Weights of a small GPT-style language model, trained from scratch on English Wikipedia: untied embeddings, 5809 steps.
Each number is 128 + 32 x the weight over its row's rms, rounded and kept within 0 to 255. Layers, rows and columns count from 0. The size above them is the row's rms in percent of the matrix's.

# layer 10 MLP down (transposed), 256x96, rms 0.106, rows 217-227, columns 0-95
size [ 94  98  97 100  93 108 103 107  97  99 110]
[[ 75 134 132 113 138 185 110  98 142 138 122 164  35 123 110 124 127 113 143 115 124 124 137 143 147  92 204 102 167 107 101 175 150 131 118 127 115 163 108 138 142 112  59 102  80 114 110 160 107 145  95 130 101 124 174 160  70 117 197 121 128 154 150 130 130  92 124 112  93 169 112 136 133 183 146 134  92 132 202  91 175 114 137 146 153 115 194 125 171 131 148 198 141 103 149 203]
 [ 87 122 131 118  93  81 185 115  99 203 162  97 137 175 134 167 129 112 164 106 137 128 106 136 138 171  93 153 115 129 162  69  85 153 123 110 132 120 111 160 113 112 131 145 164 176 122 168 157 173 162  98 174 153 152 106 114  97 163  97 139 141 146 106  90 149 110  84  89  55 187 146  90 109  58 147 101 108 133 116 193 172 170 136 118  44 139  91 119 141 102 104 132 143 113 155]
 [ 99  75 137 107  67 148 128 141 115 147 122 172 107 126 139 138 138 117 149 107  85 100 129 223 123 146  98  62 118 163 117 140 119 131 133  76 168 123 109 130  84 105  84 132 151 198 173 115  89  93 176 147 159 231  60 138 162 144  75 101 135 104 116 132 129 101 133  66 144 134 139 164 141 107 138 120 117 153 172  90 121 137 128 124 100  85 107 164  60 150 108 131 121 146 155 116]
 [185 110 127 130 139  69 161  64 103 113 175 164 117 143 126 103 150 143 126 124 203 148 156  96 125 139 140 127 149 155  89 159 124 130 125 147  98 153 176  99 149 145 104 130  66  93 124 139 113  99 113 137 164 120  79 190 128  79 127 127 131 151 130 151 184  87 100 153 103  66 121  97 111  90 104  82 113 170  73 135 107  96 185 119 175  30 129 137  82  93 115  98  97 115 111 144]
 [172  98 137 113 121 144 120 100 157  85 102  91 155 228  97 104 180 148 147  83 141 142 115 121 157 110 144 170 105  72 130  67 133 161 138 141 143 144 155 172 138  62 103 131 102 137  92 173 107 132 160 125 124  73 139 140 211 133 118 116 132 134 156 119 114 141 112 174  90 156 115 133 164  63 145 130 183 104 130 112  76 140  59 101 132  97 114  77 175  87  88 141 162 137 127 125]
 [138 100 136 146 150 154 123 131 164 172  91 145 178 153 132  88 117 129 157  40 137  95 132 100 184 151 108 159 108 122 134 150 105  88 167  93 105  92 139  95 124 138 118 132 153  90 127 173 130 157  94 136 148   0 140 139 131 117 111 151 115 168 105 130  92 135  72 134 153 135  56 138 123 135 168 121 104 114 176 119 137 131 124  82 190 181 156 126  97  89 129 135 163  99  57 114]
 [122  95 128 123 137 111 113 116  68 131 161 159 175 131 175 121 100  76  85 111 109 134 143 111 118 126 150 116 133 124 179 194 101 132  85 104 175 158 115 136 180 133 163 135  87 131 131 138 132 153 116 167 146 127  98 148 118 116 131 166 111 134 129  99 137 123 140 104  95 104 113 103 125 128  69  48 123 137 103  68 149  72 106 141 134 255 129 160 175 149 186 186 157 159 127 107]
 [ 59  47 167 127 120 109 152  86  99 176 138 150 142  85 148 110 119  61 169  74  69 115 148 125 158  89 143 124 126 136  93 139  86 152 158 163 145 100 110 167 137  88 178  82 102  87 190 103 143 115 134 154 138 173 121  85 168  99  82 106  94 148  85 149 147 117 139  97  93 133 170 130 126 128 138 148 107 181 107 137 149 198 112 133 112 137 104 119 116  90 112 122  71  82 103 157]
 [125 116 134 129  76 111  51 123 105 173 139 106 129 185 125 133 163 106 103 138 123 127 167 130 125 141  93 159  66 181  96 146 110 146 124  97 118 169 176 119 111 108 150 130 126 106 142 138 145 140 142 101 135 152 118  49 158 132 161 101 102 186 159 117  99  92  93  81 149  89 142  55 186  97 128 172  61 168 148 121 114 144 134 106 129 121 186 131  88 119 139 146  83 173  81  51]
 [117 127 160  66  99 114 113 139 112 140 179 173 148 150 106  93  75 126 151  52 157 198 218 140 105 126  96 114 129 149 135 135 102 171 136 174 162 184 176 144 122  87  77 101 155 140 119 143 100 145 170 118 159  97 100 103 109 155 162 149 137 150 139  94  32 116  93 122 154 143 104 139 151  88 134 129 123  85 121 154 157 179 153 104 112 132  95 131  82  99 133 140 139  89  81 111]
 [107  93  94 154 121  67 117 109 167 111 143 138 130 135 131 115  88 178  67 178 113 170 110 128 106  69  49 111 119 196  92 135 109 144 134 150 110 124 122  69 134  84 114  97 173 141 111 138 121 109 121 157 117 160 184 151 181 120 144 149 141 232  93 165 114 121 103 146 159  90 122  99 125 138  93  99 187  89 138 165 184 145 177 105 125 156 149 127 152  94 101  94 141 117 137 124]]
# layer 10 MLP gate, 256x96, rms 0.114, rows 218-228, columns 0-95
size [ 90  90 105  96  99 101  98  98 103 106  93]
[[109 148  93  89 156 197 155 112 118 187 112 140  67 131 109 164  80  76 125 125 128 110  53 107 127 157 129 170  57  92 101 134 158 132 107 136 159 128 171 130 135 152 145 103 100 147 129 170 144 140 166  96 159 143  90 110 196 121 146 131  90 116 131 144 152  98 118 109 128 146  73 190 147 126  64 204  73 126 166 137 107 149 141 157 113 120 133 182 125 176 102  89 116  91 137  93]
 [130 137 137  94 118  98 138 137 104 154 136 105  61 126 118 167 117 120 111 106  85 108 158  84 129 114 141 143  80  66 131  90  75 154 144 143 108 107 109 106 195 144 154 169 108  90 189  84 202 117 128 105 126 145 149 105 122  96 144 101 104 141 108 163 120 149 154 220  94 122 129 165 135 196 102 162 161 174  89 165 143 158 131 178  82 120 176  91 140 112 135 145 148  69 172 100]
 [157 153 106 137 104 129  79 125  69 144 164  73  69 138 168 103 149 145  54 141 137 129 129  89  99 112 205 123 121 121 100 126 118 128 164 113 146 156 176 116  52 126 100 204 148 104 123 150 149  86 114 130 173 164 168 124 171 134  83 119 121 133 178  73 137 125 125 134 144 131 135  99 116 147 107 114 153 112  96 179  64 163 131 174 111  85 125 139  87 124 189 135 119 126 171  70]
 [107 113 120 143 185 106 142 174  86 146 161  88 163  59 172  71  66 119 190 115 120 122 115 100 125 143 127 160 121 112 141 162 129 117  80 114 121 117 165 150 121 104 137 140 159 133 137  69  60 119  55 133 147 131 154  92 116 131 129 133  89 148  86 149 170  87 116 160 125  77 130 138 137 148  53 154 123 165 135 106 186  97 145 136 151 141 103 171 126 130  92 142  72  49 152  91]
 [ 66  68 135 129 143  51  98 180 178 160  67 136 144 109 160 115 162 136  96  95 154 129 127 129 150 161  94 164 140  41 146  95 100 151 141 119 175  86 119 173 195 129  98  97 130  47 128 128  66 129 134 184 153 160 111 102 137 148 104  91 151 141 106 148 140 107 154  96 126 118  93 145 128  89  61 145  98 100 145 122 127 148 140 108 122  80 176 134 138 126  96 147 127 125 138 160]
 [ 63 123 103 147 125 131  54  89 127 143 121 102  97 151 161  79  85 110 107 113 133 116  87  72 168 128 153 151 195 111 123 146 120  94 174 142 181  86 147 162 104 148 168 108 108 140 133 162 117 186 123  90 119 145 107 145 164 104 185 113 116 165 144 122 112  99 135  92  64 138  71 140 110 120 120 129 159 200 110 136 132 144  89 132  66 135 130  58  86 137 102 125 131  71  75 102]
 [150 110 168 116 102 170  81 147 139 114 157 137 141 106 130  89 152 111 127  56 108 180 139  81 129 124 160 116 157 108 138 107 115 169  87 108 143 108 181 160 166 175 118 112  80 146 166  66 165 171 125  66 140 147 150 138 147  78 131  95 149 159 154 143 111 150 134 137  86  99  99  86 165 162 163 154 101 183 117 144 153 143  83 139 127  42 149  88  92 117 153 144  74  73 120  73]
 [155 164 120  87 115  84  90 199 107 170 121  59  78 137 115 153 101 121 118 164 147 156 110 117 163 118  78 129 153 132 137 168  83 161 141 130 119  93  85 118 110 166 135 102 160 100 143  70 190 104 117 154 107 131  88 117 158 128 136 106  88 120 131 105 144  80 135 149 119 110 108 122 150 158  99  97 146 171 110 155  68 188  84 155 144 129 121 154 137 131 133 212 135 198 181 193]
 [ 89 139 164 108 150  76  94 139 102 135 180  77  99 137 172 112  71 157 149  99 160 122 190 118 161 178 114 149 106 150 141 165 122 125 151 121 149 136 142 190 180 114 126 100 166 176  80 153 108  97 212 157 102 149 172 119 119 110  98 152 126 124  86  91 112 146 170 128 109 197 134 167 163 126 108 143 120 122 117 121 139 154 132 120 102  99 161 118 144  88 141 224 130 140 110 197]
 [135  97 178 165 168 154  78 127 121 125 111 168  77  98 216 122  78  97 123 107 153 128 114 101 180 143 156 151 147 101 158 117 134  77 142 146 123 138 133 166 153 134  93 159 167 114 152 113 138 225 147 121 144 132 140 102 200  82 114 131 127 135  64 142 122  88  83 112 133 175 160 107 169 107 129 170 157 133  93 116 120 199 129 120 112  61 115 114  81  79 144 145 118 129 158 141]
 [ 80 113 167 158 125 131 120 113 187 128 100 120 130 115 130 165 160 148 142  91 119 121  64 121 109 129 138 142 106 125 146 151 123 141  84 146 128 149 102 142 101  96  84 104 125  85 174 154 104 121 141 138 200  91 115 179 101 107 125 170 140 127 151 123 176 183 101  71  72 156  86 186 121 120  82 200  37 129 171 139 102 140 126  83  92 124 140 178  80 164 138 136 100 174  92 104]]
# layer 10 MLP up, 256x96, rms 0.11, rows 218-228, columns 0-95
size [ 95  97  98  94 110 103 107  99  97 109  93]
[[153 157 141 117  94 122 121 115 114 104 129 144 115  85  80 203  73  82 155 163 145 169 128 119 113 195 120 128 112 126 178 107 167 155 143 124  90 136 132  93  88 160 145 113 196 170 144  96 121  86 117 137 178 133  62 122 109 179 147 110 101  65 145 153  92  76 140 169 154 136 159 117 142 157 136 116 177  70  98  92 136 130  78 147  62 170 108 190 125 103 118 133 144 158 152 129]
 [ 62 149 125 122 135  87 186 110 150 137 148 190  72 143 121 184 148  99 102 133 113  87  78 163 103 134 165 123  81 123 174 165 139 132 139 173 108 172  85 113 106 151 144 126 166 146 126 143  85  97 115 167  98 140 160 123 130 133 107 107 127  54 175 152 128  66 136  73 163  94 143  53 160 147 152 116 169 139 117 116 169  66 131 119 125 145 138 169 124  62  82 168 119 107 117 130]
 [101 152 124 186  98 119 122 136 166 127  64 121 157 171 125 132 156 100 162 152 184 201 164 110 178 128  93  62 128  78 156 125 112 105 123 172 108 130 130  81 169 138 165 134 152 106 128 125 147 142 145  93 169  69  88  93 129  93 128 147  77 127  98  85 153  93 140 160 111 107 171 108 186 132 135  96 180 113 145  98 123 154 110 137 118 149  86 139 138 124  58 140 150  53  98 178]
 [133  46 114  98 171 150  61 107 169 145 130 146  96 123  79 201 137 130 117 117 116 137 124 100 123 161 180 126 148 100  71  54 119 164  88  97 128 172  73 178 122  97 182 119 113 161 129  92 180 103 188  72  61 126 137 140 100 121 120 158 141 119 111 119 115 143 178 107 133 127 181 123  90 161 113 105  83 127 162 146 139 139 124 142 126 129 118 165 121 142 132  70 103 174 131 153]
 [106 116 107 162 104 151 173 154 135 121 127 134 112 163 100 126  95 122 129 132  79 188 121  71 188 130 105  98 194  68 146 126 121 103 165 140 106 184 140 162  46 165 117 168 137 151 155  85 181 138 167  97 106  98  98  75 104 102  98  79 134  90 170 153 155 152 143 102  45 118 129 158 144 123 130 120  84 101 147 159 168  98  92 177 116 115  94 104 126 176 146  93 118 135 119 102]
 [ 99 138 128 143 157 159 117 136 107 139 109 112 120 150 124 108 142  99 130 130 101  85 102 157 116  66 110 132 137  95 124 198 133  69 165 189 156 102 117 121  99 122 159 113  84 175 202 163 120 113 120 165 120 120 101 172 149  63 138 100 101 168 134  96 155 153  76  73 103 111  71 184 138 115 110 132  72 113  73 108  55 104 112 193 140  80 130 134 121  66 100 142 121 134 159 108]
 [144 101  99 135 142 105 135 137 149 167 136  61  55 103 180 188 107  85 137 148 179 152 193 115 175 104  83 141 118 183 181 109 135  64  97 142 115 161 146 111 136 139 173 132 160 151 106 134 150 120 136 137 137 181  76 128 162 126 135  90 142 194  83 118  92 128 129  84 160 146 193 127 139 140 145  92 108 151 103  86  91 154 185 107 110 115  97 132 126 174 166 170 150 107 148 124]
 [111 120 174 132 114  95 153 175 123 168 108 134 183 135 110 163 119 168 135 116 132  97 120  57 137  97 132 146 144 151  90 110  98 113 169  96 156 168  70 212  96 128 104 133 175 139  97  88  80 110 160 207 105 111 119 115 139  78 127 127 153 137 143 115 141  93 135 133 113 112 125 151 122 120  98 129 161 155 163 184 104  65 209 110 178 122 130 147 108  98 174  73 130  63 108 112]
 [129 141 104  71 125  86 100 148 120 109 131 157 143 129 149 146 134 101 167  84 131 104 135 112  59 137 105  90  99  92 134  72 119  95 112 168 142  82  95 111 112 102 130 138  84 180 177 146  67  62 153 138 126  99  86  61 179 126  89  69 124 181 136 133 121 124  91 130 148 229 109 118 111 171 153 111 176 150  81 160 144 114 121 121 120 107 178 131 166 104 128 152 123 160 139 166]
 [115 164 127 105 162 150 171 137 151  52 118 144 112 137 100 209 148 103 134 119  71 154  89 152  98 107 137 190 123 120 187 110  87 176 194 206 111 130 162 130 126 180 118 165 160 139 120 170 118 122  83 158 129 104 135 199 157 131 148 131  96 128  99 112  96 151 148 147 155 195 116 101 119 127  74  51 133 120 131 131 139 171 157 148  95  84 117 156 125 134 134 155 134  90 117 134]
 [110 149 121 128 115  72 167 168 168 143 174 122 109 149 161  86 156 153  84 115 107 100 152 143 121 125  45 100  91  82 140 102 135 129 137 123 122 133 131 191 145  86  95  94 126 102 172 113 117 141  55 149 158 116  75 133 100  63  74 128 117 116 147 177 187 133 124  83 116 175  65 154 118 178 127 159 100  94 127 158  82 113 149 173  93 130  71 117 123  87 171 151 115 124 104 105]]